Part of a small language model's weights: vocabulary 4096, untied embeddings.
Each number is 50 + 10 x the weight over its row's rms, rounded and kept within 0 to 99. Layers, rows and columns count from 0. The size before them is the row's rms in percent of the matrix's.

# layer 6 MLP down, 256x1024, rms 0.106, rows 231-255, columns 896-959
097:61 42 45 52 42 42 38 42 41 71 38 50 60 45 73 57 48 49 64 39 54 35 47 38 68 57 56 61 47 49 46 53 40 36 40 46 42 49 24 55 55 44 51 41 41 26 65 42 67 39 35 66 49 45 47 43 41 73 49 43 44 32 46 48
102:56 27 40 59 47 73 42 49 54 42 56 34 45 70 36 42 41 61 55 47 47 32 47 28 49 39 49 48 48 50 61 29 60 44 43 52 60 51 41 47 44 31 55 43 42 40 62 53 59 43 47 41 62 73 58 53 59 53 67 48 50 46 38 42
105:46 36 53 49 43 55 45 44 52 40 34 46 35 48 52 66 51 46 73 52 56 58 52 45 42 46 62 45 42 50 61 51 40 38 45 46 45 42 67 43 60 49 61 41 71 56 67 36 42 52 52 74 50 59 58 40 53 47 53 46 55 43 37 49
102:65 56 39 53 55 42 62 53 56 63 37 58 41 55 57 50 51 49 39 46 65 55 60 37 49 33 30 56 40 58 42 55 36 60 48 58 48 66 29 37 62 58 36 42 66 60 61 64 22 49 54 45 45 69 50 31 57 50 40 63 42 38 45 47
100:44 67 47 62 52 42 52 56 52 59 52 56 51 49 40 41 55 41 44 43 59 55 53 51 51 55 37 55 63 46 30 59 61 55 44 57 40 63 55 53 50 46 41 45 62 53 48 49 73 58 46 57 30 60 50 39 82 53 31 56 48 54 54 50
102:38 47 50 52 41 53 52 53 55 68 46 48 72 39 58 56 56 45 57 44 42 59 44 41 50 46 45 33 48 37 75 58 46 62 74 49 47 59 47 51 50 49 66 57 46 57 52 53 66 53 58 57 65 59 27 48 54 52 54 50 27 60 52 42
102:43 37 32 51 52 69 46 68 50 41 46 67 43 41 52 58 46 46 42 64 59 70 59 30 72 49 55 46 32 51 59 65 51 44 47 30 43 52 46 51 65 52 52 42 36 58 48 45 43 59 48 54 43 48 41 44 57 42 75 46 50 48 53 52
101:57 48 31 45 57 67 39 38 61 37 48 58 50 53 56 51 57 50 62 44 47 49 61 41 60 55 57 28 42 62 38 52 44 29 55 42 50 51 49 56 57 49 59 48 36 36 47 30 64 60 36 66 59 63 40 59 51 60 37 63 39 62 69 46
096:30 55 50 41 55 49 72 39 76 57 52 55 63 60 54 58 50 44 55 43 38 46 50 59 44 57 37 40 33 36 52 29 42 51 45 45 43 56 47 59 62 37 67 42 44 57 21 38 42 42 56 66 66 56 69 51 49 54 68 51 70 47 56 41
096:58 44 46 44 40 39 39 44 41 48 40 61 47 53 56 58 56 27 46 51 55 71 70 38 31 76 67 57 47 17 48 53 54 51 28 41 53 58 56 56 51 56 49 31 68 53 53 50 52 46 55 45 43 73 46 68 55 58 57 44 54 64 76 51
098:51 50 35 60 41 34 46 75 42 65 46 63 56 43 56 53 58 48 44 60 60 46 48 32 52 54 48 54 50 46 42 59 41 55 38 39 46 40 41 65 63 48 36 79 48 53 56 56 65 49 48 50 40 38 39 80 51 53 47 54 40 50 40 50
100:57 45 38 50 65 35 42 46 53 56 51 45 47 38 69 28 59 46 50 47 54 48 52 63 49 75 41 44 52 47 38 63 42 53 29 44 49 54 58 35 64 47 37 38 39 57 38 57 42 51 56 47 68 40 52 53 57 43 39 69 46 39 71 59
101:49 52 39 45 53 48 54 65 42 57 42 49 64 58 43 53 58 42 43 46 42 63 36 32 47 42 57 57 51 59 37 59 54 54 52 49 52 63 52 75 53 55 53 47 73 60 46 48 47 47 39 63 44 65 58 53 54 58 42 45 50 44 54 55
103:56 32 57 55 60 59 72 42 37 64 50 55 60 47 39 73 50 47 54 55 21 60 40 58 55 45 47 60 53 30 33 28 36 53 40 60 62 53 47 45 82 52 45 62 43 57 55 47 76 39 55 45 47 73 44 41 35 46 46 90 44 47 50 59
096:55 63 47 41 45 56 56 41 37 49 55 34 41 34 36 62 68 48 68 56 47 39 31 29 27 45 31 48 38 45 51 38 43 44 47 38 34 52 62 63 49 47 26 55 51 51 46 58 53 70 53 40 44 45 56 45 60 45 52 37 42 32 51 42
097:61 52 53 52 45 41 59 51 60 45 58 35 47 50 59 58 44 50 58 46 47 55 59 52 55 49 39 39 57 67 54 45 51 46 41 50 56 34 39 35 47 38 38 59 49 39 64 56 64 59 54 46 62 45 54 62 52 39 67 49 29 46 39 45
099:34 43 60 52 53 41 39 32 55 50 52 59 55 54 48 43 50 36 43 48 62 49 66 58 50 53 49 50 44 63 45 63 64 55 19 35 49 29 32 53 59 53 59 41 56 56 36 39 68 49 34 51 42 49 53 45 67 48 37 64 50 52 56 43
098:69 43 29 49 60 62 61 38 44 69 49 53 49 41 38 33 53 65 37 59 51 69 47 42 49 36 55 58 55 65 58 43 40 54 46 59 49 62 55 53 49 43 38 57 50 66 61 50 31 44 45 56 53 65 38 49 33 36 44 58 38 46 49 40
101:55 48 62 41 47 58 34 42 50 56 53 61 44 26 50 44 63 46 42 48 61 44 49 65 42 58 74 46 39 69 57 54 32 50 55 41 49 41 43 63 33 52 49 66 49 41 58 56 37 53 43 46 47 61 48 36 51 39 44 49 27 44 45 50
097:54 47 65 47 53 46 23 70 46 51 53 55 30 61 56 59 67 41 48 68 44 54 54 39 42 45 46 62 44 52 46 44 51 45 72 52 60 44 59 49 45 43 50 44 45 28 56 44 35 36 39 50 46 60 44 51 51 51 47 39 44 53 28 58
102:42 51 50 35 36 59 61 69 52 59 56 38 54 25 49 42 42 38 53 44 48 58 52 51 36 39 44 49 40 47 48 44 47 55 44 66 32 54 49 35 50 35 55 45 44 37 47 61 47 50 52 56 55 68 52 34 45 30 55 26 50 49 45 39
104:56 30 57 68 49 31 48 37 40 55 55 48 42 42 58 47 55 52 57 38 45 63 54 53 26 50 44 56 37 59 38 45 39 57 59 45 63 38 62 47 45 65 42 45 55 44 55 49 54 44 33 57 40 37 43 57 57 57 46 42 53 74 43 52
102:49 22 36 64 52 59 64 68 46 46 57 63 61 69 46 66 48 64 60 52 54 57 49 47 42 41 54 59 55 41 46 51 33 62 42 63 65 34 48 58 48 37 49 52 49 64 43 31 51 43 59 46 52 44 43 36 51 50 52 50 74 51 51 45
100:47 46 38 52 44 44 33 52 23 50 52 48 54 45 54 32 40 52 26 60 52 44 44 40 47 41 48 56 39 48 39 54 49 42 61 32 28 30 56 61 62 59 47 37 51 60 46 63 38 45 60 69 55 26 58 68 48 44 55 48 60 45 48 46
099:53 44 57 58 35 44 49 39 47 46 64 57 47 53 57 44 49 51 60 40 59 42 54 52 47 53 64 48 46 43 19 47 53 70 32 50 35 72 53 38 50 62 37 42 61 49 45 54 59 48 53 38 56 40 44 65 60 46 62 62 46 59 56 42